From a checkpoint of a small transformer trained on Wikipedia: 3711 steps.
Each number is 128 + 24 x the weight over its row's rms, rounded and kept within 0 to 255. Layers, rows and columns count from 0. Numbers have three digits each. The size before them is the row's rms in percent of the matrix's.

# down: layer 4 MLP down (transposed), 192x64, rms 0.152, rows 59-89, columns 0-63
# gate: layer 4 MLP gate, 192x64, rms 0.228, rows 60-90, columns 0-63
# up: layer 4 MLP up, 192x64, rms 0.21, rows 60-90, columns 0-63
down59 094:127165115119108155085126173110094150133150161127168163141143142156139121131089112115099132182105117149138111102128126115117125158135114136145112133105107132099125153067118117150111144105150190
gate60 136:141159133127093128160161105154130181142147141120118141097128109113142139090115139144124141081082116128091107162100151090131154127129122155119093139152163114122106112071141119103110097139165150
up60 103:117174141152167117114149130138114137187130142075125122085150100091135121101154136114096152075145116154095128124124096146141129143142059156140143123155125143136151142157123111119120123143147141
down60 112:136111115110161115166071124113127114100140090132141113149130154100164126102104169121128157102144143111118123112113102162157128129109144088158062111163162132140106140109129121161132128178139118
gate61 093:121179110169067090132135117143133149137126126105109115132131107109136130118145099112086119067101078098100131092156131118144152145116116125136078083101127110148143144129141140118138138121143163
up61 091:110149115108106171093163135144126171172140141142127116139130175111116135172127167148150066120097115146148134137146131170117138131123095153162135124114107162101113128139125138131137095135141184
down61 096:141131099156114129147110123172113140145161150120151118150090093140110097116103152122128160143176124127123117133102131110135138119178116130138156108127159168136107075143124191094103087130121154
gate62 109:119135139099121145121093101138107153186084166088137126161120132163131101168073147120108103148130105119133085150099146121166129133102102149147120103118094137144140099136123100148108101102126116
up62 099:133136119140132125161093115120140143119151106119145121121111137139097157138112131168124148076168149143112170146121103130099105130142151150113129099097126124137216178135159096121142104118103159
down62 099:120105156106102153089157126094128118120099184122133149069147112138108114135112170135160127106154141151140136138117128169140080161127122131120147108103118132093115094113105178110090126122154141
gate63 091:135120139125105125129132125107104141141144157148112118099138057171117105145188163111124130127086149104114117143123118136129065135131137112161124176153131111114115139181126109122131154112143172
up63 094:146137137115136152141130101148138169108180112190135123123121115121154124157130189113147165157125147129113145133090084149108096155124138125121162126194133153150162130124141145120117145128097137
down63 096:138128109138151111100081093094114133166138149159160137115149162093147120123149067140136099109108115156129110102143138161103110149152158145105086135153112108138164160145157100147140113101137108
gate64 121:125109149098142177096101106153108133167120090142142125101167150093088138107148166112103100119096097118113125130066101133132135140111126130133120141166141168115141129098089107154122149116156138
up64 100:107137089146125149143125108101073091129098128124104156171152137128082087121101108134129127094114160139134143099134118129111081124189157100118151121165119157149131161108127123141161137123130105
down64 099:105109106112114114123149207133124123135145134166181137152133106156161150104134076133111164156157127147113172109139126132109087145139167151141140109148136123122101125144102124133152088113142106
gate65 088:118156171083097148131147188114120123145128117121166156131118130120101145150154161117126139157127128134122160141101170132147125118183092120122120148143162172150110124119157119129191106130145122
up65 093:126132121108150148124147124118136107121106136146098116146128125134104175151130192164127081166103133143157158139115162157192134119175135164148087132134132113156134121127147107138145163102105115
down65 096:161139167147172110110143111124163126113100148142141088101136132145164148132093113112137160103115145133109070129173126144145111129097109118089109172165142122132159168115143096156148130137153137
gate66 074:122092147118072054113111123120130099124144135171152153136125151102135143132144130139136114125118119144153091114125112116169152151126073157138122094114096113111158084125129152169148099135119112
up66 088:094167110144123102122159080120140142101070100131116175162129120093133161096168128118093117110115111139147163096122134135163106095131143139160158115125133091143129112128131133105162106136094138
down66 091:153109089158106117142159123112145161154099161146128087104088086143090188163151125099132127134108109098101140171136124140142118137096106125106147126137098096126174098140118125140125150144136129
gate67 092:153094118121093110148126134093136150113152124122117129097172129115117145109127116158117102151145167133120176068087089136112154141161152125158126174133135135101123142132120188157119120125161143
up67 095:111121114111101114129155143157084133111098151080117141123133134134108155144132107183110063093115123114123151079160127132080144142135166133135147126147123110131109111151106159162170124128124156
down67 100:159141135124157143093109126134115111136114123170130120193140133159127151146179116115153122120092160097109126189127156115126137173139138120107084104100162150120141145134165144157136139121096109
gate68 106:173105141166105115101127124114098155142198144133134133155076127138132137149131097129114182101121109126098106092121095152141111159100121141122084131129106117155104090095113115140106121141122146
up68 103:102164114154124168143128131108115121076158071116125123132152137144122072100112083128099127135083119123103145131119168121090138140118131129188146116144106093115134117093135099138146127133128098
down68 102:084144142110103152133122127120136128107133116157090165121130121130115111133100124143137135165121123110117089142108088092116127136119139140161150131134142169144121085112100157128139087075202167
gate69 071:118109135151136162132119127075154079160121134111089115116126069129142121134103141109117142123105097128069131151140154132136115149123143124127113139138138110179137125186078107123147162112139162
up69 103:143110165132148113168152122119128121126110086126140093119101102162125142120150130148180128117140178120130149110102143120119127124154165099130097165104140148087172124124149132102081109175166141
down69 102:115127130114130147155122151103129135159115131136103110149118088140131136130124117106123133074108170105084161166161153101096109167094114116156097137175150098110161099141102109141139153132175140
gate70 118:137061142142122132080114112098133134166085094145117090104104115157117107122124116143103146152134101128114119100180101122095124119159134123160109125133081133134132161077114105100139113128120142
up70 112:140084130151080138135132103141129129137139138094113129102119153147075121146127102124127137130152130112124074124114118125186160140133144156131080109116097132125169171107121133162127136175123179
down70 110:144132135124132145130120165101124088102151144153152151107138105069122166147119139118125124090122123136151124110099175128098107132125094134076167136123115170124142077156134132158135079109158132
gate71 087:166139116135154126142133105117079126140152084155133158094141110130155122158131129151129138150102126128138150100159123129117077103148144179140122138143161149148111167092087125128170093161147161
up71 091:114137087184102099108194122134143111089108122099085140132132148164106159108157118089103121129124139084113125156104131137130132119134138138114162125146097121136106131103174150093149134128160133
down71 084:131145122128172111138100127113095099141119144116157129140161124092123110141103098149094090096137126133164126119109090093133109142131170124135109113174184137094149100124156142159154079137118154
gate72 097:171117134143127093109112145146102131139115128155097107155168141131116165124064140129095131100120093143118090105122135123135146125139104143132078147107091121108107157149068118149093158108129149
up72 105:098123162142122111105162101106117161138143149114146140088151147130187139106154143147154163141148119130132131102099142080097081122129168100134123120147103144126158124113166123138159108122165086
down72 091:135104133171150136131107142140146135099122117165107118152149126104133153166128157123158099130147072109111098137172124095114135114145169120115151155139063151117142115130128102151102147093177121
gate73 104:135104127159113130121173100114119141130156144122131155133119092112114120134121132083110161113173150165099147124142133146159140108103155178129149120131131173131131119136127131073190158103150168
up73 101:133154098146162140081114176152137139148161125122136125153087136110160149138164057128102136118144137144149123103157118131142096132138157116168157104135133150106170126102107121121124088138093136
down73 105:140118150119149089112130102149134112114122143120130144101145130129121093165123121153106140105162184114111142101168177119163122145138137127128106121160133082133139199148164121154178131123100118
gate74 115:146166135117132137127196114181145121120168124120116138142126115114114119068118138128124135124129144128118148114106142151164159168104108129178088097115172135112090136157148103149142139138089123
up74 100:093138101149114126148104130112156118129100114139117148142137133110072108151097096125162156087154148171149175156098166124127150117139126120125131115101193114132148148166116096122099101139137138
down74 100:161091121142122129145096067103152140194141129096148138156115141166174144113139149127106118091141127121151151106134122166103117129143121101084128117120146116117147142115121100127146148155174160
gate75 091:142121148138111091141109125083152088124149120096120132111111100119117128140132149127119112132082093136093107110114139094089157098137140159087135138085099142200084131153124119115136125132093143
up75 097:138167170124151081144139056098123153126160150160123108100163110140160108119152129137127111131164151119121126117149106112153115119150130150119148134133149154093153145113195144101117121123145100
down75 084:128143137169129122105122160097147108143140089101150132096148152124161173158126146141135084130124151110122122157124113145142118192112133131135096137131108142121118107158080146112133164193149154
gate76 112:127123098135107085113129113108161141119112147133115143125128141112161122127164176128124128102078101093116135125082181093069157138101163087127108129147140117125149166134120133113161152144147123
up76 100:117130130127146132131087110113111113147146117171142155147102131089075143102148122094116107134149160125082117146152138143127126133145120132180126096089101163075139127151109088092127156126091112
down76 107:140112085129110133165118091128111163120125144118176131170081101156100169135117127102084116102137119130136146089134155110101088085116149151134170107157132158132136133134136088139125135142143158
gate77 088:152119160143110108149124142121155157120128167139128160102144105094125138139146179170103140152128115082104130106131137085129103143114115163151090145154144132150137188135145117132138104166177136
up77 091:109126159114153128167165090118137111097138114108166133113079145120145128115125156123157159127095134090133159157147115080118102165114126119109162118162132107143166131097122139083178137118145138
down77 094:181140088099125140116135076121125135106138153125113123163081128161099078089130115133088128112117154107116115133099114088118157093115133102154142149114131142148129107084123178105131110120144124
gate78 110:156108133132114142125089088109159100141156108122132118133118118141109139139147150136103139174120128115076109128146146119103187112128099156151167159165103093172161141101127152150089145107134119
up78 110:138134165136125146162143134116148113111121152090155143155129145138172131127126130072151153097141171105094107101110136126114159141128133159137107116148155138193129189089136154149132122122145104
down78 114:129133128130138159139123112109111115107087119130140115132082124134096152099098148090097143122111142125103128154144103124101112126135168103153146147164149148171175156142120180155146062148127149
gate79 125:129133185135155149167109109128133127116113161144137151135105131079114174118131133122106132136110124088117120150142123089177097117124146136187143086156112115100116151162139098128103113103167138
up79 103:115126130174106084123146134154093118122133153107129116132121129120159113166085137136119129113126119099083149106183105163123141130162160119074121144148131154107144091091102161139097114144092128
down79 102:111134078122134123117123127113127169144149180127159155118136135120098088159142098122146106172142108175163124131107117171102170124150144122128127121111126095111109085139088162147103169131127139
gate80 094:109152151134096126131125133148099126132132081125122125182124131099167130142183151103133108139157121140095134113121120168107104102124113110128094190153175155145154114111097122105095114112108102
up80 091:117111128121161147163099119106086146066165121127166106111140139140151158123066161180106152134142108123140111112124166121113130113106115149147105168138131128092115120125131150128122144100115173
down80 091:203128143134148145134131129139116153146152150140145132117136120100139157164135086094141151144165123122079121100139156166126157108102133124094102132125140161139135142115110069085126123149167120
gate81 108:111106134137116130146136133129121103126138128110122084166092124099119099154111135113120158118114124105122156164116119146085117124126128067141129146140104151149085180113192095088107128086112141
up81 099:140108114132144139133141162096137084167159155123121094144141152137151092142081134091111128146106151136137146115167155130080133175133095113115099128130146142148124150148135153094095162183125136
down81 097:138105131121147120140159140110144141183096128149160087126127082165123122129186102150143146141113151115158105117099099125157139144126181154087093138114160124155150132126122179135137114135110130
gate82 110:149141138141114152145143108115182122168182106143109106128118124121182118131105135119174140114153080122112139111097131129119153124159152141120075163128151152155174164120146136098151115136140140
up82 099:144112135159124128133106133103128150157116097121150138160171075141150106126174160120115155128115120129149082154104097178132175154087116171119106114117114149102113156142153144118121148160119120
down82 113:204100138135090146145138099094140127179128131096158146169137117125147142137130098168143145134109089146162105124119120073106133118127124134136097134098139115143132125133116120121107107170175132
gate83 113:140115115094138108102112150129154075160125151126105119119163142162125131107142126177127141172126101151137151132150120113144107108128062070152113129128117119154140096107179097134133153128105143
up83 097:094117126105120109127104149102130143118086139154164157108138168138122136120137093088098099096146171121132129133141103149154143134093172105134131097125140171143154076108117179157136140134154112
down83 093:088124122166139090115090150130131125101155103143117147156105164174157117094103159108107100141145139137122161106144090144133138152144099116103128107155140145153174104139136101115161091122082121
gate84 094:071140143140199127116155096099130128109086121125123086131128097155073132130124095106092111140139114129125121148142145128120149162128153131159095100123158147126136085180126116131118133155128120
up84 105:188161116105115150128149123125108125111113090148114147117140198154123140133129114117135134129169096161145157089135149142137109167142123144091099113102119137097113151131098131098176101098146124
down84 090:165140133122141139096142085104098114144155163128129131119125128118132113071118131151092158138155117150174135129088067125120182124128122148116135124133136159139105100137098153163125082107097114
gate85 090:165111151097110109146101135136112142086163104123128093118097147148139081152149135125158149114160125093102205084100132145122107137127090123123145145095151144131147130167109111128126124132107143
up85 110:155103149121125103139131146076132122104136147133120113163126114164166152164125136148073091097154115133123134100157104122113171105133104154155141160123102146134090177105115106109119140093119098
down85 103:068134115148089138145143187093140106135126122102112104135129129108099141143110116137136128144117149144136095130068129137145105129142164150180076167119163122154151116119096154133097124121137134
gate86 101:132147080101112133166119110131114132133114153122177093153123139147126117139117153105119179147152122077110114122137100132151133151140097155119109076158157075118140124087117107118134080127115154
up86 107:135137169161155119129135176093143156131144160140141100134096113162192137157148139112128133118155115112091118098134087119118148107156116114141123116118147139128136186155123175125115126080104118
down86 104:135133120172126145080099141116119138170132120173122164143084145103090100076121103139121123088148143152141130198087131137118129137147142140136133109161134132143125156121135132159112122168150135
gate87 086:136154135147077146150151175173156142155116142102121091152093128124116142129149095091123137091123115110126154163165102140107145154126160111148097134149124160116152103135101147070153138120120124
up87 106:120111153184074151101126133094130174131128129107112134103145158102134134135181107151120127077149124149139157107147098176112144111121142112118096100133102135155110151151122145111139104085107127
down87 086:161179128138116127079158121120134121107124149114090172157168165097141098100147140139127137129101126122162113129072135099132117101144129127113148159152122149132127150102106172130126090116107083
gate88 116:132127111087145134126125156103136090117106092120134100124172132148131093139111125114103151142145102142101137131114126112111190139066112123133168154136118127072123131092159117180122093128119147
up88 110:125099105117111077159121108136067153108143148165083155129129158158086134117096139107138105165129121129108101151125126122147133153138101122124159135151133119141120116128115199097104160122143150
down88 111:083122121117179124145140122126147115155145129133151127092128088118150147172119038102145141162090153158141128112134136163127134109143154142172122147099157117125116110123108159124125114109146126
gate89 081:121140118105127150129099146119136141139115128127133130153138143149081082116153101147130084101130086105169137102076122127117135169104093105118095120126132099161124108156085164127176142152110157
up89 098:113105099120099140112122144114162154138127132084127140119151131081082145121105116150155182156153095126101148133117140127120079115126108136140123132173128150178135096102147109080162125096131120
down89 094:134140104125160141103148111123138131137128108149158151147122129135170111092141127146108149149079088138133121096132071152116173106101147122089171149122104137108100122080103073115141136110145132
gate90 085:137152124102149130143141134161136079163135090119136108146121110130113094155097132196120121123136129145096124136116153123180081136176104142106140131130120141156130113141157192112155122124151107
up90 093:111144117128152138150130096117132109118126130147124112119118159120070144147119110128169132126156168137117128129132131086109103114082140117149129141150150140087134089193128065158143134087169129